config = dict(
    n_layer=15,
    d_model=96,
    n_head=3,
    n_kv_head=3,
    head_dim=32,
    d_mlp=512,
    vocab_size=8192,
    activation='squared_leaky_relu',
    norm='rmsnorm',
    norm_place='pre',
    norm_eps=1e-06,
    positions='rope',
    rope_base=10000.0,
    rope_fraction=1.0,
    qk_norm=True,
    attn_scale=0.416,
    bias='none',
    tie_embeddings='early',
    parallel_block=False,
    extras=['some layers without attention', 'local attention windows', 'shifted keys', 'value embeddings', 'hashed n-gram embeddings', 'a smear gate', 'learned residual scales', 'capped logits'],
    init='orth',
    init_std_qkv=0.027,
    init_std_o=0.00493,
    init_std_up=0.027,
    init_std_down=0.00493,
    optimizer='adam_variant',
    lr=0.00282,
    lr_mult_qkv=0.4,
    lr_mult_o=1.41,
    beta1=0.95,
    beta2=0.98,
    lr_head=0.0117,
    warmup_steps=334,
    schedule='wsd',
    decay_fraction=0.911,
    decay_shape='linear',
    final_lr_fraction=0.1,
    batch_tokens=8192,
    seq_len=512,
    doc_mask=True,
    train_tokens=86700000,
    steps=10584,
    dataset='wikipedia_en',
)
Each number is 500 + 25 x the weight over the matrix's rms, rounded and kept within 0 to 999. Layers, rows and columns count from 0. Numbers have three digits each.

# layer 4 MLP down, 96x512, rms 0.109, rows 0-95, columns 64-127
467505503490506495478548505459516504471467515493534471514485473449497512538483473482480534485527544439456538456505465486464517477499474535563514468519482495477512499482504493484518492530504514
475470500501514495539522466516511483518476464512502492520529466507509473517520538489520510534538532498487511540468484533519543525492516468492502492503495516512518479501504499485495501476467500
469490517530464510529509496507485513488517515531444532481484511532502474515500533497508476501492493438513497490486509477469520500481541531524493469505535543520507494505495517495476493512498467
490492477490516501487541519463520495472496529472550515466478494476494480520483498539529497487518482512533478525461509498515530471484525493502472509503517506502523507472464512462504515556507506
513535516525501462500496487500504505510497511501541489507508512515493489505506526540518523450485507503456474511479499473491496467503464504480468494512489512522454512500521510485475494436488514
491447462524496482476500503474537452467500495491529457474472517454505529571566498480514487495508488521523500508488480523488506454470459442577511555515508544529500551467464474495498445487478485
551528527482493510503494472543512496536505545502491534514498513493534496510486483539519523496461468547500527541492480501506505518516505505521492514465498484491555526454522491488466515522524502
504455584501502497480537458447512456477477468494472469504453539467488530445490466447518492523496495470480462537503544483446500469520509476460526510513551513496520501570469500501497450451464499
505521488516489445525492499521487497539491482518483515519464508470516524466508486495497490531452540461489471490510506458487503494493480479496471482519540502521506481495492491506460473498475507
512514521471471503464473461531463498492482537461521508506487484493513496490483555528477472462545538518505507521485498513467546457520524524490507456467493476499485493457496492490504500496525493
532535478517468554500452481502437490503482496501506503537462460495475491550431522532487505534459504471526514479496487531472482483491460463534496561516520555499476487489474503551490486521520504
516492502495476507497511521461503454468545508498485512544477481459538543518514504499473505496491519499523477525502517494513528482518545535514570508535522519464499539452513520483500536483475520
471490483480513469546503494484493488519470531486508528469508537538473498487485526482558509477497494455502499520494475502515517514507510536543508489489513556481497562491501500490478536472504505
494488499507507494535501514495492495509501505499493491530501501479499500466486489463475509493498512472488529520535508504495502494544502499523520520521502513496502511476479499497554512488474466
500498520508536505515466519510502507483486489472457555479487510462496510518484525524474483519489526481495502501453493499495490483478507499468476527485493479494467495497527483487492473444530521
521490500513472517523493530483502518491519483537542474495482514492565551469524476517558540540477524475525487535499496490456516510473538548476515499533500515505452484492527497444499482437510516
507482470514443516479446510420502543486483524456487472511467495450514523527513552507487450475419474515516390460517454510531515526604473519570480489503492465505498501493517489492536486550490486
537481528515473507466527507478515535519512482520486488519510460482428481444480542501551496508516514533558465499484558488528531511461476533495460512514541513542476462523421509527471506531489497
474527477511483505473534491537491470486477582483521514503486467473503473514469497474525486471478505527449481485516473525484508506514493500504525528475503521513480485488557524573529516503503536
511495527497475468510494502488510471505499533529521543520541479494463511552464453520502484490495518539507508551511495555498505540533526442495517497480491477477513448510506521495521478507484474
507505457498489479506457503509499499561510453524445530479525522504486531491547445490536487464482510470475499507471488516465479550508515497521456485488509488520509480509518481459492487512483496
524477526514523504496513504531488486519479508504529517505495519483503437503485485440476528573516467486499484525530550455469486539519483473510507523543505533461457492503492549502478488485583460
512479480498476477491521516483515539515513473513466501466497490484462551522535487509480520450475494446483520487490486541524470501460478522451468517479502519512480582473511543537531506507511496
523498490460577471463493485513472504488486535501515525468449497507529491527511528479464481490529527527463485446509527537485506520495477512468503472484475533481513526461496499549526464488504509
495506514478489478493504525525534528503543463495437491495504478454500542475524484470496514480513511501477478510461475536466524502465512557504531499487509465506520461493536491511552460565496445
535468539510470527472494453483482411474516501514510522522486509564499489525483462498501477509517511525425531499508491582496498443465481509508537555483483522446521535470507511527516472514493495
547514518491481477482481503497502558497517504527508486545468470521478473547481467533554501537532514508534479506485534509531445452510541525510487546533469503468509468505474497484485472450526512
466459470496541502491512505507508488483493509518466524490458488503495549544504466486516470464482473498495523485470507504500507513477506456497505486489497509502534464504503549515490474523498494
519505530535488513492535500517551558505540515470507506535501460470505485527509523507491524485494441501535488510512481468531479492485503521505471525502458501492478552473518499508523510502480517
483444516496512530498514530517460498472489481486509502498509507496505507533457529512493450519502481532495493456485480474540536499537497489527500520524459478522472497501453532494506498478513494
502479478459502467496473516462513534469486476537473472486524456531546521482549480537538475516472526477531498510486445524506496489524503526480500495515516515473481511500490503534507509491461506
489487489480478460524488521521503518449498505561469504513487492540520497530504489481509470505515487539493504460472523541479522514491496459547505516499531477494522502504511497502534504529535499
463535535489534505522495480518498487468505526472502540534501491497485495475486515522495514496525488499526505533483515490493550509479491448476526483493523525480521493486468474513538525510454504
519474505532506476462498559546551539510532502469504494482486495480487500512504454503513559493463449514485527500467491470505510510548551495534482487490488499519464484491503520501477509527488476
513476507487444500513476492478499480530519494482525490497514462491504541540509501500485499525509486482494497486532525485478548487517504525519504489481486506501502523463509488518519535575485510
548530514508516466491493529461515539496515536499493512466526493519471530529497500465468526536499495510483521532511522470493516486509475486540509496504512477514473465486501511502538517487504476
521529506499521511473517496527521478478463529512467554506508472465516446487534434477499515503521509501457482483533508505537487495501478473469505512522477496492482513502505504486533501477504533
512500480513472523498481478508521499489472477523535523493513468510440545491481530573493506547509511550513448512508524481528521482501487513474513458525457486514505474484449481463474500508455493
476492497476513452481493498487526460475517517523500525469496526561504468475494486492508500425528524412494496476470489488473513503549514528452489457489528496497526483552505502535465533515491570
490520465511527438513451515477523490509468550534499531519484474484519505538478477486504494499504515489480471453510468484516447458495492490505492493525484498552512483513552496517543535497519485
471535497496512549511478509503527506470463441546484482496497504472529447530511465527512512470499488497501497486465430482513466495529528496534506506483506508494502553536480487500511521483510461
515491470464513452505493492485497497474453445510489517454485491543479555495541496499509504492481506488481494487505475527445482507506568477442471505519498499466474512504537495496501496521481485
505534523480502507516497520507455576441526510496518482485513526490509511431509521526503476510504512528487529538500527509458521533509497499483503513501529476465466525491509525501486521492494482
478533517512530482529542503478502541560481514494527496461475494529457502476486492511507505483505489526481487515452487487454442511488505533514540476494545504471487479510508508472520544494514513
519446534501500466461521525507529462477501539471512506519487489518450486506481527465539503538512544513506497491503516542507557472521508479487513466496492500469526521477483485500457504512434521
535502524543495451522567510460456465491459479502462528495506526530512515495472488502570517557499515484479550547518506512467447522517510502501546503529465538560529494487475450519480518463511501
468499444504502525484540425470493493491497547500535463550513505470517526495494553478484486484526488469486506466408473540541541530467501504502465480446525454509477493486496531479450463521459498
417502488481519518513513493512514525492500495470515496498552532509490480501479502484487505540510493502476507527452472534553506483520505468495516564518492528515478523495529530544475537506542493
503509523492509490507480514534518498499515476510455541482503485489486507541510502479498486490459510509535525531512523532489547493482482522486513474486474498510471484543498464525516517479500481
491518508542521499521510523495514475486457531493517503555503497473523533546512512516486510527512509498480536468468478505468471503472509537530498505499485485531504516501533505482492475458512511
500466488473503490479486504520543494481471501527503527493495500493506550512521528479479496525499492506463471480471478459502520481512524515433491538529520485489513505468481507538465500462506521
538468490493468566483507484522503481487558483536497495530480503544508523507514491500487512515500481496495489514512532516485499471482508481500476481523527504474548518454493496505512496476496512
545486512506494476493478469518477514494492542483557521524499535508535489523435446518497495483525486499497507513519530491520491456510498484514465503539458488521501510493502499503495484504480485
539530480513510496498519504474515541489528532547511521519508503492500486464487501487524465460476498508496447493489500514502471556454474524483489504479480487498534530540518539472515486532498493
502448497512505529476500493509488494508527460482492486489421514515452496507517480499477511510490511510495501534478493498519488501528507516505484528508476469517482563449442508519505460477449504
465477518450487489507514478548499460463502525503507490508468501514496490478523513530517502525450521571495481517502494533478450504476469524494465485471479485457526531407485509498486514528452521
499458557510477510491528446478506543476481467502465492523510507456476513505537514475526477520500451464508492557529476523561508458543491509514494505514518473493518488503486506504495490454453513
478503503517469500512544526467549505466482460528471473505468472489510493446565501478490464486473523497512506499520490497559502521465527463502468498543514540547513487501524477511509497501513481
469495537516549467487517495501523518491501490479548469563470538507484482528501506493477510503516494532431486496492506517533507543500523482513547480545490490522480486504559555555470477503490483
505467547466491488435521538473494489476478518504444480529480514528517505504498542495496495503489475470548479548548505533466496502524486507478500483532508529501511492475482542536474557486497503
466468451457509492511500491508509505495496479523489511519506499526571504517486512574537475540533486516522503472524511497500528492475469543519474464511526522478531462520491459469489535504481526
493477500506513467486485516503554503518563542469480501476533473513544478516553484505470495467533445475500459474499499474524483457515470448509466523517527525516490479483441471456466469561507514
493454481509465488483476507488458498475531484518489517496505549482509514483520522513516479483468500494479491510505482478505505484492523492447495500502547517511483498515511477512466446512518508
487489454495482489502519495524523472506532514522524523465466494459444542508517507479507456484508513476499451465497480505477520522527522494553522480511531509492477489471465537504454488480532528
498475483516534469496508463502502516496486492500479495495516484493504479504461459500505489484462533534472483493488536473500508466483503558515460521538482502536522480492527482534514492499488507
474511576436492458513497512475524520467496517468536495537484487542490478473498533512512526505524511471498473509482496528487528507531497487530509526447519458443526539499472530479522467490471510
482504499536491482495466531480487517499487498509516486532485538486477519520502419490540538489512533495523469480495515476477502552482479490527490519495499495531482495452506484501535480502501466
510490530505490486496501501503530502544510554450508499492454517466467518522526526479493513510485450516527483465531489507505468453485474528502480488495464507482431509499471507510500517498507539
491492482500468493513497507551528452523494519440465486509516523540499530480501506521492499478498493524484485524490525505457538494485501507516500508466538469517487520467527480533467534506471514
548558514472510508492499504515469487554502509512462510482557486491480488513443543534498524534509489488534516490526518498479515543472484578475463519491502577420489508505507488547523493493498489
510489508528495502497520468482478470525522491507514507468492516476521496462488480476516479440518499470509505510472511506483487529457470489489495511466497479507493546512484479465521507502497496
515502537500485487459515539480497514528523482483528481502485490492516485498525515489518483493480513513521514503530511556497471487456495530503479467495523495518527514484514482503501511529524546
485498523506481498541502504512541530495510505516523478478495481475516479499492509486445516525527472513481520483499513471484499460508480505536499523497493513496470483555469532513511483507514466
456475529500500513523523489515496459535494520496468521500505446516510510499486495494489496517499485485540493523505481516470521496503533479440468491514532514501529496504470475505542474493533527
519538485525482482522535508511490498477551490520519493446522490541511490521498498470496529465514509483538533467408482535479481515468543515489518513526502516516522528446458517514513563497508484
492517459476561488487452531505485523469495462493492477487477471496499453498511503533491485499480477545539510483535501504482479486545481543476496501500504502483478468494494471460531462460474500
519522501527532457485495518519522476503595530524497489486493480479499513521526481462486457450525526568459480507515534489509495482517483499563474500520469469534494447506540483508503495500505488
483504484516527475491500508492527505545509525482545505488509481483467506473486474467489519482501510514463496494495499479536528480502488475534504477510495489535493471515475540530471475490528520
503506479493508531499554481496500535496504452491482494489508491509501435496506468488511553487487474513503466549483502522501479534503511485520492529523484479485503502530496491496490482492513481
498554512468538498487533473495492542546482489485511537469503489492499495531473501527516471505514498512488498539530486516504472528474522535528470491507513508447490497499524481514521500517531508
502520455496494541513543480539502494464502479510475483516491495525487529516498475522504512518507443484495513495512448488563485527501517525543485518530477517495497517531469494498527476529504512
538475532526503511497512508489513498515553485531462475492458490518497493504509519500475487506509517496540476515515509475496531490492545498531517477568499505510478479480493508495485504444517501
507485445503463496470483522525492525491513511566521495440557462507497510529499488492492552486497521487528534454499472485496544482519504497496521524512493518485497506510521473511475485501517492
518513489495475523482495497468469492485505500494485475510507511487543515479503513524542496497509537513458497511509499496549454489474491519473535533506523513468486523538501484488525507466554498
490509481510530515511480480524463487502485491504484546546522497529503511487525497487507493475488487517506506494492468484527484471488511486469509500505469514510508496488522498514516528472532493
480529492504528529596519532496544525521444480453478484517495484485507485525501504517517530510515458491485527482518476491505509454529462483545505502505475516518472480508492481459503493450518480
458533476485512467541501472548507475535549526498494472480486482488510496473443496544522473533528512524507496481504545475541515506446507499475490478539526548460513495530491472524483514471464496
434471475473472536491432536548488490563569507558487491475535573541507523492556489417489486474518539518514575475412516482516562501507450541526527504427562446505534516497502436488474457519449506
518456495506481540523511522492500507513517454490538463520447539524502473546507477506513447499500493520494518480504529510521484508501475497510506475456533468480511474483504506483472464489513521
543479483498512497498486515525554537469494490502471530494513520517475475516496547511510507489463467508480496472511508514509494490498510477514533512528470481413502526503506516470503501518502501
473487502475470485465509528501500529485508528479533488504479510491512514514495472531539516488513508488491489476475500537462498510480532532543472471502534528480502484501500518527491483511494489
511526521497523438481493506526526497541507574479450505501483486517546503500519516473459513501518477510492471512490504505493496507515498448474462503535502524521490504501521513543493532496538515
468509499494472519547505460494508489535492472473558515537466489496490487498498438511530516543470499496515471512516468498494542483522520510484499499518407530513484476488521512495469490502506486
531499525507495504486487467476511469503552520500480550527506468518448495463500520457510500484510511521507490493540551535473507525502524507477506502508504512506480511504517534499559499506499494
534518467492489530539506518529527485545478479508529507501480477509501503488460509514526525476482541509546485486474443504513500521499498518497528521509561522496515477463548493503513524511533518
475478508491546498464512495519488473510468528530507513483494487493493504493501530515515505526479492538514480513497537497499458506540459491471457487527525481498495488469482495457479485496483524